Weights of a small transformer language model: a variant of SOAP for these matrices.
Each number is 500 + 25 x the weight over its row's rms, rounded and kept within 0 to 999. Layers, rows and columns count from 0. Numbers have three digits each. The size before them is the row's rms in percent of the matrix's.

# layer 21 attention value, 96x96, rms 0.344, rows 72-95, columns 0-31
092:490585496505514485499481462509492496479536523494438500478496464512468467524511493537487503498485
082:492514534493460485484493486483480503513503510512489458463525494520487484545521510540496480501507
085:484475514528488505472503490437503502466442526490491545521484496513471522492486488508511453504506
085:454453487515527528500497508553525507506505487516519502472533515490500546516500512484475540464529
092:485488536494566484508489518477520513456513530449509502525470524514488529537508460484480502500513
101:517547540478466534493498534541511469523502479502529505519507541485499480489444502493505518460515
101:488508501486535485525502499520472496467539551514493493460510503502515526461484496464476528537543
098:528542491517505507500474503490520501518495512538445500477438486507434541463515544542499535537460
092:494503503500488501532520495506492470499513502483472482535495487493515456484480532517497503452509
088:476497491556478467510526522507516497501556516499499466515475427477481510510495501481498481531502
085:460487493524493517448508462517514507507501476506533506511539507495505516505499509490478499501502
099:516479526557540475491518483518522502473512512501527475518492543475501465537510485483520497451499
087:490485441518512501489500506485473526485519451491506509483503473494474498464529511532522517468504
105:472537552518495498498479495524490496463490532486489480493581512522510525525482543525491497494505
098:490456534433520475477501505518487539526500498496479457513505539508516501454511480515456502469476
098:512486446488485502522503534483504492424485535505520502476498506475481521469530496504501490529489
098:504507536460491464472478465488448548516491484536535539484521511513513521526472478472492483500515
103:485509542525482542515485492508475486525474508518491515504526489485536458554456510481525472524492
092:488503484480564495542522474497499498490459511459482513521479502506503512504523499477518516540537
098:464479465511447522517495470469514521476525469481481499520480525515524507595533501525517501483506
082:491493493498505517549551517534491447521531498517479503549484495511540477461469500455517530477515
087:516535491486444485495515531547471533462503563517523499466515497502481466523505461515523506479534
095:511522509515511578520522525509492491538490488506491526487514477528523493493470473468506478495478
098:508479462527483462514569515489521462494490519527518468510500483534482466476511460537477489500519
# layer 21 attention output (transposed), 96x96, rms 0.301, rows 72-95, columns 0-31
100:551465495478532514487517529481501505478486498447535474476465536479519501486491499465486471513504
094:508501535484487502555504486534509525511509522494481478504480516539530488544454498486490524503471
097:479504515488506446511507501505435493530539509507544526482508482525522486489512524477501497510526
087:494505515508515498482494525487492463502480523463524477526485478491477493546477479488561500519502
093:484483449487516513513471492527507502529522498509493513497519460469459504450510454506520505505494
104:454468510508519474509535502550497499497481524526485514519492531503501547495533503520572548475492
102:532535544493486519452485512486484502487508501441505481507486469490494485496513525524505510541477
103:466475494487507490514529490514487506512477515508503492503551487523520502492481538475463463525552
097:467483476502535521462505519521549517510526503515510494530469487499488517507471519521501473488470
096:521481556505507492484513461512464561518506498507471432518528491533501512453508488499502468498510
094:506511491487522481494475546487507510505485491499480498461495468520503509507482508489534494528493
102:496510507471553504477480486478528510513520500504518474525505477544472532478494526525494519497512
097:487492488528482541488496494490472531555543499532478480527476508482491503479522508513452487504510
108:448492510520507508526485524453533488495516503495489499464449475478500530499503491493539487489533
106:518477468534479538480463457516543481478490494501554490527466426539491490509535506498519498513506
101:494494558475530466503480499499527510490468498490467475513476476477505449474479526515496463510492
097:478494496489504509527479512521466526483528502450448454485486512528503470516495549531506543515451
106:493523518483518495506524496500551468492466474527517501457458472513531528472469522499477547467492
098:513521551528501518470502472461490473468496492487501530491511455472474541507506514490498513480454
101:506480502521536513545502535466499501514486527439527525506529470480445537490489507497511475458482
088:503470438505485512469488484475514514490498452491555512548504470519470487494511477523505541541499
097:484484514469536535478521492521474495506501493488477509511501496486508492519465481471492525492516
098:464540482530508461528529501519523485470502473531515493445503534498491494503508500523507519489486
099:562487503458512510493456486485508514488539551487498524505566494540511519512495489478479466518511
# layer 21 MLP up, 256x96, rms 0.5, rows 0-181, columns 0-31
086:504504510532486488522480464486533517534477497502472438525520466490526542511454526512526556515521
101:485506475479510470512518493526503524542512519476464507498536484543502497500500497514479562472487
093:525455472464462503491481498515493497519535499532506516501521494515509451505486464512503506482512
103:498511476493511507521491456515495466503527513492525473491503503546494495472490522521481505472491
111:504522525468507503480488515549490495500516507503519488515500458500511478507489492534490497481542
105:489504481518517488476499470488537479560520497498512532476499510548499497469523509547455504509501
110:492497506510508522473527512539506511488491503489524486477566492523477507499467472507511530558507
102:501514502473494466462523477498513514492521470521498477498553492544557522495494541551486503518503
102:538520507491468525474481467514448494497523482482517546505541517448503493493501504535513536462527
096:493535456531540462471505466533452449502504551488520513466493500460502489487570550488514490445518
103:479523498469538491530474512503488493463510456511513463480465477512521492525492509489462487495481
090:465469518484507455518480489474510473499511517487536501509474466486492489456475502440508515505519
100:503485546510490511520491469509480456463491498527490519463509491460466468498522508523484516490494
099:545465510496499523481490483492509482523535553534542506495535495483457497501491482490511524520473
106:524528538542491503510504494446504489474457509547528478522450490503518452488511495528548485479473
107:530519539483486516478525522510493504498549505510467493522508468524474458537497510472513464449517
104:500475482492487465515526482475507486508499449502480459535474485479512513496508563476514483471528
102:461466531498505500465444468458484529500465504502496532496465497525491514501512525513472487498505
103:508474527527508526443481472499477496522517478538507534501502474429462520535459491508456545519482
103:508500499508474489473488494472499540480507497473534459550442489497518534475563515543462532518502
100:524473496505498533538531451526491483494505525519509513469540444484500463505543485550493551512509
100:486454528507512470475498490509519546454495552510515481532520526494516453528539497504478495507467
098:551555483502500503472489498459448476496499534477528518502461502510523516520552482528479478492451
101:509504525522536514504505491478455471464496550528511486536475512420502457499506502482479503495521
100:536513508500490497508494498558475523510505548488528517478509498524516491490492537477509564533484
100:495518508499452521518488505498458480499503534471467446522487504509477487525514559544507504539533
115:506508473472482504495451471501489440498442504477544517533538485488504470488516533504459474467492
097:493484475494539505489426496528477489490458521474498510507518481525484515523497535537516547473476
104:482516522469447502551439471502501512502491526528492487507535480502493484514519528513499502470514
099:463528527515499475494470533455541502511466512480481465473496532463500508529457538532542507526539
101:474471542563486532499493513487503516501486524507496482464505466519527475509515529457502445477496
097:489515516511519506489475530518501490505470491476497577476477502524498486516465531496542474441476
103:488485533476528533513478502492520507549516461516500509509503499525505458514533519477492498467486
104:477522531503491477553475505505522487476491505499514501537463511487483502526525501496497492558545
096:492502486496464516511515508472467466522501493506544481500449508518493516495474438476562463501508
099:521482483480471480514566488457461469508471479514451546481508481475484505482475547486496498502493
101:452454503509506535477483546463497478509528502475491463500489504527488514518524532505507504478545
098:531498477512485467533495451494510500523515467494467533501538468530461541484528467526496503517481
104:480510502499511515496474482450506520503505508524476498521445484497493483496504527494510472496500
104:514443523470519463498470486521512449480483516496521468485546504489472497519496514499421541503523
098:497483512530497483511478505540536458515526504516487554510462491511462462477490534473495512484476
101:485521506529535541535488514491530534518501516562499497495512474533514486473517526455435473491463
090:449506529544471505517456503488460500489527481454512502507516487543480476491503500494447475502493
082:482537540496522453499493445503494528484476458504517528489493510494532549529481549489511494469480
095:458523465513521470492524507541500517493503489514528532515548455448475496529539505493489486520509
108:478498518524483467497497502517510485501521545510527510504519536516447502471550506517509536492507
096:467491501523471526474505490492526500489475477483536489490530542508485520496511540493525479493471
097:506437518487452516484507491502509495509521518525460496520473515510510527514473481530479497511502
100:486488485514488521497542493483487463505560545521572504510499477513447490506491501496533507496516
088:484483529512473497469492481517467463476523490515481500463487499483501452508544488525497550528496
093:489484525513501486487530539543520495472445456501503568491508487491486476492502536493509493517517
100:490514530451517492511470504536506484483482493542512520463504500498487485485517513476512552497524
113:527476487503493498458573503545459503504473499511516490496480483514507481489502487498487490474461
110:503510512481504457493549488458451451491461523482550473544482493508498528503512520507509488526494
111:486490475571490504479490490474517515467510514516491502483520532498508506516518502455455530513480
101:462484501494520483485459528491494489473495482505523504490564494481520488517520505498478496492476
097:467470495538499507522484531489483480494478502469489502563541503488505522498457517521517518543513
103:479509464501462562477485525555468506440492508502557521485496488528537529523474534511513525499433
101:490506464521486464476469595479505477516516481496505488517512512480469493442473518524516530498474
103:482484522516529496494510474485509508503488460478501528516480514503509476524561509465480493477530
097:470467490508498530475483480526486459517499481504554537497524504446483551537504477473474461478525
101:484497492488486452527507537508528456489498553522495538522504478499480450481505517514471521483511
090:495539467468501465515484484493504514493523497493498502530485514467486461517551518450496515498511
105:467525504460499498513521478504486443516458471529513488466513471520507459486520521461549484470483
091:515513543486482496422497477503456497499518485476551485480507523506480508482522529501506523508496
102:477464464546494489545493533499470511458527520524480504515559477488477512517512491510481506468523
107:493455512485448535505506493485526502509495496530532502506489491501524514492464518542458530506474
098:461506491447486513458484488547513471438508531496507524506477454471525496530427505510502508487510
095:507508563542490501499491471526505458477476479503490499494544478549492483494503482498497494492466
100:469508527506487502501467473497496533520439508477523510482465533511434466504529486502490497485509
101:519507515480487549520537539495548465511508526487538526504511496526494510523505484493523492485459
092:491474517511524508467511513446520514540498491526504508538492468436487465477480563528509509536484
091:485468543482508511495445516488488522507482523521502516463494511496501474502528510532486538477487
101:448558491517488496495492478474503537524510508492527521515522544438488518532509493479480487485504
098:539500488454529466550504510492523473549518500534449479510493479477493443486499506463486537513490
092:475504502512513509468482483463507525477512497508503525535508516504526505528521526472534488474470
101:505564550517524442475467466521526499441539506516514492522525530505509469491535493510523506522519
095:490493510514525527456468505520487540521525503521470488533454466469504470464520509513475515472507
098:481494517494492526517470526486520506492458475492496515495472466499484512481500500494504490524526
093:485482524471505498468519541489494494527488511546511502526473446459476492528487501488525475471477
094:517531534493496492503450481515510484468488479493478535493551471512536511467533481470510503505520
109:523467520531473523510469524510481458479560454514523480503474517491549460509516509560531504480462
100:504553496496526509505486507530502459531505490517522480457480490487510500528493499430469498489500
092:458452529538497481477518549463470505481476507478535486527487475512517489514486509523467493533498
105:477475497517492509562479542495464510523485472489517517515478495522481529546472512491507489474543
089:471521476547525469471503492507453496522487457515474513537500491467552515498483476501522525525500
106:486538489495486560488489473497500487472508499487485480512510494453533486510549530462509512511493
099:504502507475474521472458482497497472487505550514524502520478473475490499560542486530475464485491
099:517472549485506505500482519509456473513449497482544478474524530481490448499537517500478494477493
094:484481529473488494515514519543523455520468514498510550540539459485507483514502479494498530510497
097:508480515464505503503478476486488506508493475560476486529486494514541478461502572530512462462478
092:476517524450411440502486538446485509549533503472534500530479505503482535557492516525524528499516
099:464535445490520480509505503471516489491503517456489531509516485515481522518541501531522479467494
102:503544512504543528498543493456506473495465483486497511504520504479476498485516547510454519554513
096:490515555528501477530502527500486485531487492513469550499498462498479507531488502482468469496514
110:501527526492511555560474491476502486468475476485512535518503539472537521496506516526452466468476
094:521512521543522458447491500469467495524507525453483486510540478491484461501508524507527470488492
105:517471488485493538479481521513479459477483523474494520486524474528459476540449491509490499519485
103:486501557492516502459490479521508520509475490540489496525436464495511509479500474533488516509555
101:491508454496455502491445495495489529577462505525505563485475477489531500513488513505471518500482
102:467542465529514477506500491524495478500458484577466530473494487476505496518508494490539461513485
097:532540489502466534455527476521500503496548457490495523471479473536496511497500498514506516480446
095:493500522488497505517540478491525497466476473511515507523499531495538527517535484543475499454456
100:494489479507468513480495514539477483472482498474492439508550490552521519481516481463503508547512
102:516516493493490503496510461465503519447506553508491503511467507478553530494513496491509508523490
102:500500483524498497521489473498530513541499519518471473490546479475549495477507502470520484458467
101:512548475503483505525472495497484494476505475427496517513474481475436534564516488536484473531493
099:541515494532455531523491520500513495535503489506493477532474468520515521505494476468489469485477
106:512511557456459489510557501502456475485459478474497516504473489503495521521494556541486522469542
109:470481522532484471504491496504472498546505466490530489498455510467488472500487523502489505551518
101:496483503526481500515504466503536521507504529530520539457478493522506520552524499497538479546476
105:484492513536471466474522527506471485488501505476501484527500478487508461483486556521498488506504
095:485475517471506501502492471475500519494501482470531520505484523515476475474543518478477510504482
098:493534457520494509505506533538481527481478494474489528503533520508502509508514486503526520538476
094:513456480510510513475491457431479510446520482488480513475515525538512503520506497499532505550444
099:519538504473475493508480523506501475526477507527521483470532507513478470509488493547516477502550
096:501519484520510534510475469513489505505491486560479471492508500467504517517518521493500481496461
094:516523473472507505493481494494489523497524526532455490499486542502516526537469500490461491490507
099:467513510469492486499523484555502433483481518528465498541542453447508492516478517503515502483553
100:487517532506480528506488460475488508505512490497476444515531462515493512485487487481524545462488
108:512485511536466455514505496496515439556502520527474519521486459490513452523539484510472507509517
084:478490484462524505471489512478508486542494514508527538498512477532481526445469492492466509468491
096:452494528504430524471510477486482534548489455534536482478441515507486500523515493517476518478503
094:476527496511498478475508515483505479490442533568512497461480514504473454508442526453484494480523
105:463474485465485517480462507498492517531487478530464476517480546500526493517496517473455511525466
097:460483542531459434481526526447532516475499512499490497507523498478485527477482496487525539500492
092:495510553440465463476483514510517504490492454548503537518458516501499480497486517478461507515532
104:549484482515524475472489512553462478494509460507536544511483462507530497535522465501511453499495
105:439515493494507543515505503522542504494482504553504470518494492474501520531513533491477503506454
100:534523519532488502487489458513487494527521502489497468525452486495494480510475518491479567481530
108:469533452502510495546488471464501504514530502493529474506473505508524487479484528515502515517522
099:480523496504453505466512518534505509497474488472497512511501523486535479481526538526531472483561
100:546533466479489485510477511527472507569499511463494487543522487558459450476525492506490460492503
105:491490499505533477512536514506517494504513525484515526547492547493490459553463501487520523512514
095:501528489486506463480501520505475479471491531493549497511490482501519503503514492523526548481486
107:481497500493493477521513537488532443485477456514489481527455525496505492470491535446472500509464
101:467541534500534526456513485545511513529477502506491513496503502519510516487492530510475489502516
099:486533509422474488482504500515506483508518478492523495523477480511498493453516519504488478501504
102:534494511535503475493480442492477515506485513530479514556482516442498462458505510472538522485475
103:449504541483530549498496527457503518474484495542496525505495534469487470472495538490483453500527
109:438499504492452488514520473501492513500438444462540521479525462505470524508500503491478538497444
088:498530484496448491498451461488482506497501450489508574526453483490543530526521519528513487467495
105:500506482527462512501468512461488531493569520478474518556471492525541501506538511462484517504474
107:508526489486486480526480489520458526521495479555507487506511486481476522521536497480455514469466
114:521478509529492511532530495483494504514525517518544483516512488486478474495484506501494524484516
105:485501523491475520499534526501508533442486472513471468540505475502503508472524535499528509489536
100:485471543519523466511497444517500497516488521496504520512509461510517500502516487542529524470458
103:524515575505509485483474421494492520512474547483496507473530515472499469473532531510482512511533
104:490530498478490537511479494491464496478498487509540457527552494495525508524525524419496510458490
079:538489469481540494515538493491542499498521496468528492446513509495493560497501497502514517511503
110:448478498499487500500520518545474488538489480490510508487497478512532487562490547510480462477506
094:492482509515493509490536545491499483465487491459528511508498444516512507501481503503478502513513
090:494529491512487532532538506503455502496527466464503503487480524534492510499462524502509508495467
095:494519507502499499481510511522481512524521458516513448571487499506490523507503515505535477527478
101:519518519518475509489477504520505514484521443482524505504502489518515504528478485500485505489520
101:502523495494522531508541544504488463504495485510505498516516479502516475532476506456523472527529
096:496537545519465497556460521524526499495492438502515503500527541533449484516441476462504505511526
102:494530551507513558506523485532466532462511450481485506497510486458470541547495526510503501553540
093:512456520569500550531526536486521533529497496522513462514526490476491500528490545509528530486498
116:456424457478482536536476514470495466523480485499500502489504527524521530533504501553493497477554
105:476486505513545490468457522513469480570506529489488495460535485518476459502480529501481483470501
100:528504529489507520504523530487477530486498531509497493511478512559550506504512492508512493458445
100:500546474524514495482510485496479475503470455546532469459524460509508535472492562522483499519494
087:471493490519467516482490522492464490502512474475544500530492489511517491494474482488510490501536
098:484546524516483507562498491477547489542496476523497490535478488493497536473514496516509470546518
097:544512526498493518499458506451492543501525518519529500525501463532505489484475512532531523514515
105:501512515489453527517491542449535511549472507520492496527514508490518469469522505464518512494531
104:484499511511494538531494452533472518495495468524512493490518498505486476498501449539482507548476
103:519515491524521484516516488497437516480472492489461486473476501500475518495512508515517477470475
101:490524501485465488515520528484514473465503544492485466543487519487475454500482512512489493472529
107:497457516469488533533472494456479440538494480510470500503454546495527476500527516509490525524528
102:482492487471487528514476515501544487529454506542469495526464510496494511456522507502536503509482
103:491470514496531520483465491522464479467457500494539530508505508516509533526500520518502474500527
111:491492510571481505551504453517482558491496488532539483494502491487481501491501488498508488507511
106:454491472485520525496507480493500469466439432541497469496505485454532531493509496554479465484486
100:523483498519478468505499474553520499533480527532522476561453494479466487501480488484537489530558
093:526477510483450495486492502507498479512520526493474512535530460459532503517518472487457454481503
110:501502527495502475474469523515515515525470505514524469479504492489495488488498507522456473495503
107:516486484487460499541484464483487500514544491493521504510472472560492541522492494526430497479464
096:468517528485549520527517492525493472482497476507507492502446470447460522495523482509498519471509
109:524474512547526466491520504516502463500458481464523523536465519515536474534519520505526521525505
100:521512478484475469454503496529494480503505551495526472503490491477461445562528491503535522507485
# layer 21 MLP down (transposed), 256x96, rms 0.377, rows 0-180, columns 0-31
088:473504515496505497500459484499499530505511517519472486500460512445511528496444466514549502515491
106:485524495512493488525519511457501484525514518497523492516503501556511471470482525480505523531549
090:545502526521526496505517535480518527530440512478510505512496485509502523474514535536485495519488
110:486495478525490458484527488495506510488473511492506492506517488444486488550503488489517495520552
101:496526479503539521523507481520531493556535490514475537477511479489513489466535526494492462524486
110:458516533509521486531496507513525517515478495455537469474436510523486491484509531518547454535514
116:467469447491506487478447523536520524498510487454487513528513533493496451487487512517517483505437
098:468470543491534491512492476509532474452505486528464513465532546505499511499519463473494495498536
112:564468504494516514536520477490493519511525527533517509493455523493461521456489443473542529459462
097:505498480478508536476509487460516517480473502493524511542493527467488449460496489547482491575527
108:500502480549512548484526502503492468506493551436498479491549513528513502537498490499511497510491
115:503526478529528470484561491500504510496550507524494503498559482535513535436510483486506512484487
106:483485475501486469494443478535457517492529488463555511489508514499478524505475486486503521492500
097:482539513490511498507514546534505463488517475478527516444514508526543485528510540489548494547507
098:510519521482487491467495527508552505504469527480451475491457455553481473491500509538483443492518
109:512492487437484515486523471507480524502515441498529500503509485517507478470503520517528532434537
096:452494511499486496476491505470516462513538503531499548516531504515520517498471479481510528521457
100:521555507510495456536456479514541510500481499478479468496512491491494486489507479513501517510476
105:499479468504468491478500460501543461480508465504508556466506512473464503495514542461508507487499
104:493508506532573470483476495495441538536460526499506487510496497510498483482488532483507529477470
102:519473438519516475502487513493475504501500509486512503498502493469492497509448494477518499499454
106:482513481513467501539542524470471484454506491483525502489508519516475486485506507507457458501513
101:463513506524519524498509509484500480457491520489471498501497464539490505460483511490520526523489
096:546514515521480480517484540503535529525473478516487517499496499472486502523508471536479489531498
086:483513503491477485495533501499487531511434468514484534536474491524498465512512469505516538500539
107:484501496510483463519536520482493526485470509474482427470503473517502536499494455481467505517528
113:514416529478509509504512511533461509507515490480535504523525512512527462548477484520524521453511
092:510564472501488515452511518506518509497512526455485544493484497509549538518515507469529452508520
101:492508518440513535514503520482486501512467479536479508487486469486513518510484511492472542495504
098:502483526527501540487477500500507515489484538469521515526493592477491522502485486488480496498474
103:532505468480478493542497532519500512505514462506473525460509491490530479484484480527534477501554
102:473495512514501539515509478505488514498463479469513540472529509506459524495516445567508504518458
107:508497512499450473514466461504502543516518501503542544529532513478530503488497512477547508480490
101:501442542472495531482514529483482516503476555533488460458490493520463486489514506508514496479471
093:515550477444509536467569487465527545485493482491476483539492478499487520484480494483478530527512
091:537472504498447480467480507541478502523503502457481543507514500493479522523477531505489481523480
094:471483487541513466518547457526513523476467503521503467474500492458510506454511521505481465467478
082:489522509486498480505494531461508495521513545480503483515491511530480490506493489463506534453488
119:523489459530555465509497484494495497457484509505506516495470436488502499476489516492521481502514
100:498553494542490485555518499486492478494501508469491531487518467493459508507543521480493520485528
103:502530477476506521481545508454496484450505492526505486526534525526514499492505519484458542522510
107:500518497493483569507516517552501500503443531505524497504527524514478456494493452461494530488508
098:538484522525497503453524502483469523486470502509494547479483530462531537487514469485483514494548
086:500441501462468505525521531513522453489485508508509521494512505491492492480499458538493467475481
086:538504480501512458524486481519487523498525501496514552531522560457476481522443482497467520525484
110:504554485526471492511524530483529481492493469508510524453514525504432506524470497536471535491490
100:516482547451486503487518468513491482502533515449481468539526512453537466531530485515513519527520
102:522508460480572515518500511519509483491483470532457469528501489464502478520507530506483512499505
100:490508565528529487471524439516474486459495500486490487493499502516540529525454501527533486515483
084:485494491455530494518494519458500488522487505503532493506497521472498504488502482468468453484474
103:486501505560529460476517452485530493524548496526505476509512514531549484498516505466505492487493
095:501493534516477468495487490457522500524511498514495527489518489517467463513518499486465447498475
102:475471469453460549454492473493512476470517567482488504486514466485480497534513513493511481505524
123:480499535513463446519510511470476526493495536501466499514476523465461530497482513458496485511475
110:543515481497513551461524469484504506521484502557499499534459469489509481501526487512482518485468
082:498477539512479525502497483492479462477501488534502488522508490541509536511483496507479506535482
107:467534512471543506518526526428504506524512498528543531482519488499522499492504511493503500434508
116:510540514485477438509517489548527479510449487516494486522539530542501524508548499525492464525462
098:512502546465501516516485509519519507523512542472467468502512482516478484471502482488495507536488
111:509466516512484453503538511466505448495487489495459467490517530484521490515495480508506493512517
092:523517495564534505528470481467476524499452501484494497517499527498496522494523513466529487509483
092:511471467540471491452491459503467515519500483548494456497502487486492536488502482462522494499491
100:489482505473480518520503501525499490502516489511491460486483535496533487486535508502481501504546
108:518507472504520495537543524506488492512471475481508498515484508453466508462524522523473499530489
099:514539531495499466537483501449512530526487511530511471462529479490513468488465499531557476492527
107:507491468503514478491458506486479518519564519506491491499459478547470492477481501482513475477514
100:482526518488533513537522485482511472529449527488485537520492529479504491519533527467512460510540
099:499467467488478515525497514499495489479475462491496525465498493515464467490540537469492501522515
101:537523523487504521483484538492483519514454482476488460481485508545515546499477519465489472515483
096:472493512513536525505461517474508488528530521521521503463488518503507532479492497494481473531420
098:511495523517505463516439460487500522511520488526504506498494470488455487447504497479491541512473
096:515503527478502490494517508540463499476468499491482485503483514493468465501501447559506512520532
087:496484517494478493481477500517484479477540512447444485527538490516509513514495527513484496498489
110:505463534538481529470519454497516496483468475532505505439508463528468489514474484509490463530531
102:452470505506473466502522459498462512474485502499503489457533476490472484500485493535516482475490
097:499503501470544476480479540490542471475524492499525537509505527480505550527494460502469499522487
105:492535522515509530512476466503476519491496514509511542494542486502486523497425498510512515485530
088:491493479551528450505546525490462494515471495456503519488471518470499506476506490482518495521510
075:513472523483509475526499495497507513491498524516523523502515505474493517507490434477506512528506
087:517551492499495524490469492502521497505492484563504481508462538469504481470527481522482509498531
107:468540502487494510488464517474485496496471518444547489516465494474505531484464524532477531517493
094:534512441474541506501522510526481552476478509487470502496536478494528528523480535503485461536476
099:493501429490505506492473501533505477517492501526505456466502545507475509542467483468514546559508
097:534488501527490477519520523546537493513460527466509484534485499504496575512503494512488471508508
124:533472509485505519522531533520459494493507492492467471493516518493527472491481531488518472546502
087:522504451481479473495475499468546476502539494543503494484469484505469525465497504508514507461527
098:522478484535523460483493490518505541505476513525544501525508474520508532541505528539509487473485
096:528472528497484508503494485469548515467537510544482506507483521480483486516484465508494512489505
108:554508507478488463478495497470521488465499490524523499457535540516463476498469536503506488483482
089:511496524519459517481518474487535476487463495466497474504521536538511540491525501512529422497497
091:490516440438457478508484479510459505480475497523542532477467488515495503496478479473505532491530
084:555474530489522492523506512455483471521501480531470481517535529518537482465538521481480491527491
090:532527508498456519504464533528505481464530477446518516517485499460497496532482508485552465503495
094:558473497504469503491468532502498462495499497499492494460510481480503511515472528462550477493499
096:518515482488498441529489508522468484524486447483502472503496478470521495511508519526485511502522
093:488459507492553522473504471518489533459465503504492505522513493511497512514528526501529527503494
096:519515482500462489527513527473482510503488564468501529503533523490467497501525493514529485514537
104:479476503516499514527533471453521537496501533513519517523526549480519527502496495498541485522528
100:474466509500518598541512493525502490517552545463498481547512514535500510491516496450524493511448
097:531517496498515498479519441497477513493468496509501571506524501471482488483499461510476498480517
102:498476483472494544478535528473556534518550529484519472522471538527523509497494490533462492513519
116:507538486535520485504506519523526544509450479525484508491458522463504502512510494459498480489478
095:477490516498483499467499481512506533526500478470481504446499515512485484523455507466527473497538
096:492491542530498557481505500522494508459433521512525549498502498496513500507525501512504525505508
115:506528530519464504486482531492490444510514506464499556477511543480496476494477560481488497501461
116:540494526464460491509515457518522502476463519514502471511502534456502552463534465501479481542507
093:530520507496490529554501471562515525514470494531503514521482519499505442489530453455492492478486
099:514503567479499489527506498486510523490512488526495455505520494503514504508481500495514537499492
099:495494520464494515522512470485510545461533514480501458529458483473531519483512552496477510485480
100:508466524513504477513468517492537455521519449490496500499489503540481472494500484507508464478457
112:490446506506468453521505489499498455480510481513496530516508501460523485508500480515496463500469
101:500525496531517575495529516497512547533509526507473502446487498513494464475466534481507498481488
099:542506519462513471519501471491519532500509453486511490572491479509498554519504536513456470459508
109:510508538525493502499497521505522465476507517473490531507518502490529456479469529510530441440485
091:491495486499547510490478493513506511494545503516510513484467519490564471506475474517508521506468
102:553504485476481458518482515498524551502495483502496449478498522516507480526508468479459511509520
097:472440467489472501503529488507517474498474487520472505483537491518469523485544474485502525546467
086:498505522508497514537456501548486543532492461503512501483460505489519487530485549518498525511455
107:521502497541554521466490480475521535505474520500532477480476476495533522513504473518448459544495
093:457513498501529507445510508481504502515519493527471491526497515502480486516488558476502472457469
120:542514511460467482500546547564495506474468515506440493514456519484476491522541540506456471494488
074:551504480533487526523526474503509468531496500473516535519516499480534522512552503464522550537542
095:517509482471502458483502526469518512448496510496507483479528469503473442472483496501501538498527
093:509470553497540493506532532489478539468528486505517492470473457498493517499491493550528432494527
099:535508508473527511515492516489480495511520508483505487469528543509489509469479506478492493503482
096:512512499471543518532524544503515490490507505496513516489486535506502498538522525484485478518539
097:448528489477504510487498539517508535504515492515515507513505487501512500506536500546466497504480
093:534486536489478497538494531473532459484487499511490499518535511484495538511515522481494520533454
104:501492517467511494412489498482513488468494527468481479521509491461516468507492499466510490508514
095:469492531505503509517513517514474484465516490554531495498533528494517525523496483517531524513518
116:492485534529552485503485493482486528549506473484502513486519517468474490481432503484476492438523
102:502537513504518464487486485493521458482505490453551459520503459467578462482530507480511509480498
109:494467503522537505482493478506486497462531479506561527508507539501517481554464485558486478453506
097:528511513529571524485524498502521549504512525493535498501484501506497512527487488501472567478479
093:470517527471494490535479487545554508510514541503509501501494495448489509513523495481518437505478
102:517500451528510480506459487457510496535522527492489444488487542518490511534509519472519519472531
096:530489548516499549502516535468498566549526526545491472491502516503512450469535515493482516516464
095:481514487533539507496485477480499543536524516536492530532454479503466507524527475494491482519468
106:541501515480528535530500458536491507505525487461467484514520504506496532528500470499529498476492
099:544501474499474512479512479486523568512512482496491504504502474499486515511525474514489452497513
090:477515465490510501530514496501514525494482515548465483521489476520465483494549536520486493494563
078:514503509499512511475533519505464473513508547538471574516527508512519498502440486528494496485507
101:502511481476486499481467530507504501515511485502514494507490466533566495523496476473517519507497
111:557490539507540496551481498503497511476503495497496488474481476481524517497453502508482488496479
105:497467473512497475505461506492505494546481513510489473467519517559526487461522517531492516501521
108:521449528541496495489521528508474512523480516495550509474522520516502534504511476490515511502513
097:508491511494572551508496508495519494519523464498529502510512538500483507488509505537514509493449
101:504539489520509512475509501482470520466482424484502514538535466522520555473520479522485504485492
092:463499447533483514479495558540545481515490496471431509465497512504501515504540488489498467500488
070:439516483513463494474473488499499465478474517555490483555492476526460470501483552540493518461518
110:468509489429455469476481513509514502516459462493511525480489499503509515518490543501484515525505
114:512499489515498501480522447521544472533477526521518458458549493486464453464523476527517525503511
092:493518482488502478526516495482539520466456513526468430472511528472467521438460482509511487483467
099:506518508484494458518519438501555503519503495505488499518500473496491454536479532460509481479507
089:495482479460452513529520486492495459482480522561470500450531508510476464512489459538484469476518
117:497553510509454520479510549471515510506555524507514501488501472451525497503527511493536503505501
091:507509538532504488481497468453467468506562480474478497485525536513470520491503486458466499539492
106:492505485482472472566503525493512495469515531473472506532453538464541489477514515490480511503519
096:505525502532511457499498493526529461499460467477481502449472529473508481491527488450507510503492
113:494554525475434519484532487527486486535509522533526472528483477515517489507474490473507480477537
105:507463514479542512444506557473480522488534495520471467506519504501502484494482496518489468460536
104:494428480536511476502481495509512506508508502550488517473505543474528512503464520495472525446486
105:515503518449489504483550497535460470549522504536531490488483492500519489511459498478506502508506
076:496507505484491484495481477503505491472485514536495461493491458521536480510500471500489509501495
095:523464488516525511513510518508483483474495470496478560482500468502545528487532480520518480482515
097:425517516544518531462513463466510493505496478516541478488514475498521536472533475495526488495535
114:468528486511493479502528505528485483521526473489493556497524456512521426509453473456463502507511
100:513503487513549540509513482498475526523528487463549503473513516457508493471537502460510517501498
103:476500537490492477490481462481544468495535515502496496468541500475525492515491511502518530502484
092:497464476492526481558494469526497534544503445478497486494544464491489492516491499495458465490493
111:561499467497508504502470515506495468491533497567473477499488500527502489493469503477495530496500
103:522511515505489480499511479507483490439475495533541482534518446531517482510473484526490535524472
097:487538486528510514515502495529501537485510521512446488462481484503490490493543511450451480525482
110:512462479476533507511476488471494507507506482522534461509482499489521508486528539445501487494489
092:489509489534514459501518478497469496550527522498486508486513465511469457475534430485540500519537
096:503525517503499501515497483521522532535475469536516511538500451493497531492519485492489471462507
096:489490491505502487471489510541560541477475517501495455487507515533463497468480477497535501540486
116:461501527467513517493530499494490492543525511520485474493505505477463560522500513531514505488472
098:518491536538494514473523464506479484490535522491514468506515486501546515507471465520463507539512
099:458511473525485523498503509540506536529492481480482531461504509537464483524454484517485512533484
125:511485511473483501488463432457489455512489486470506480545506475511478468521466510536515484511519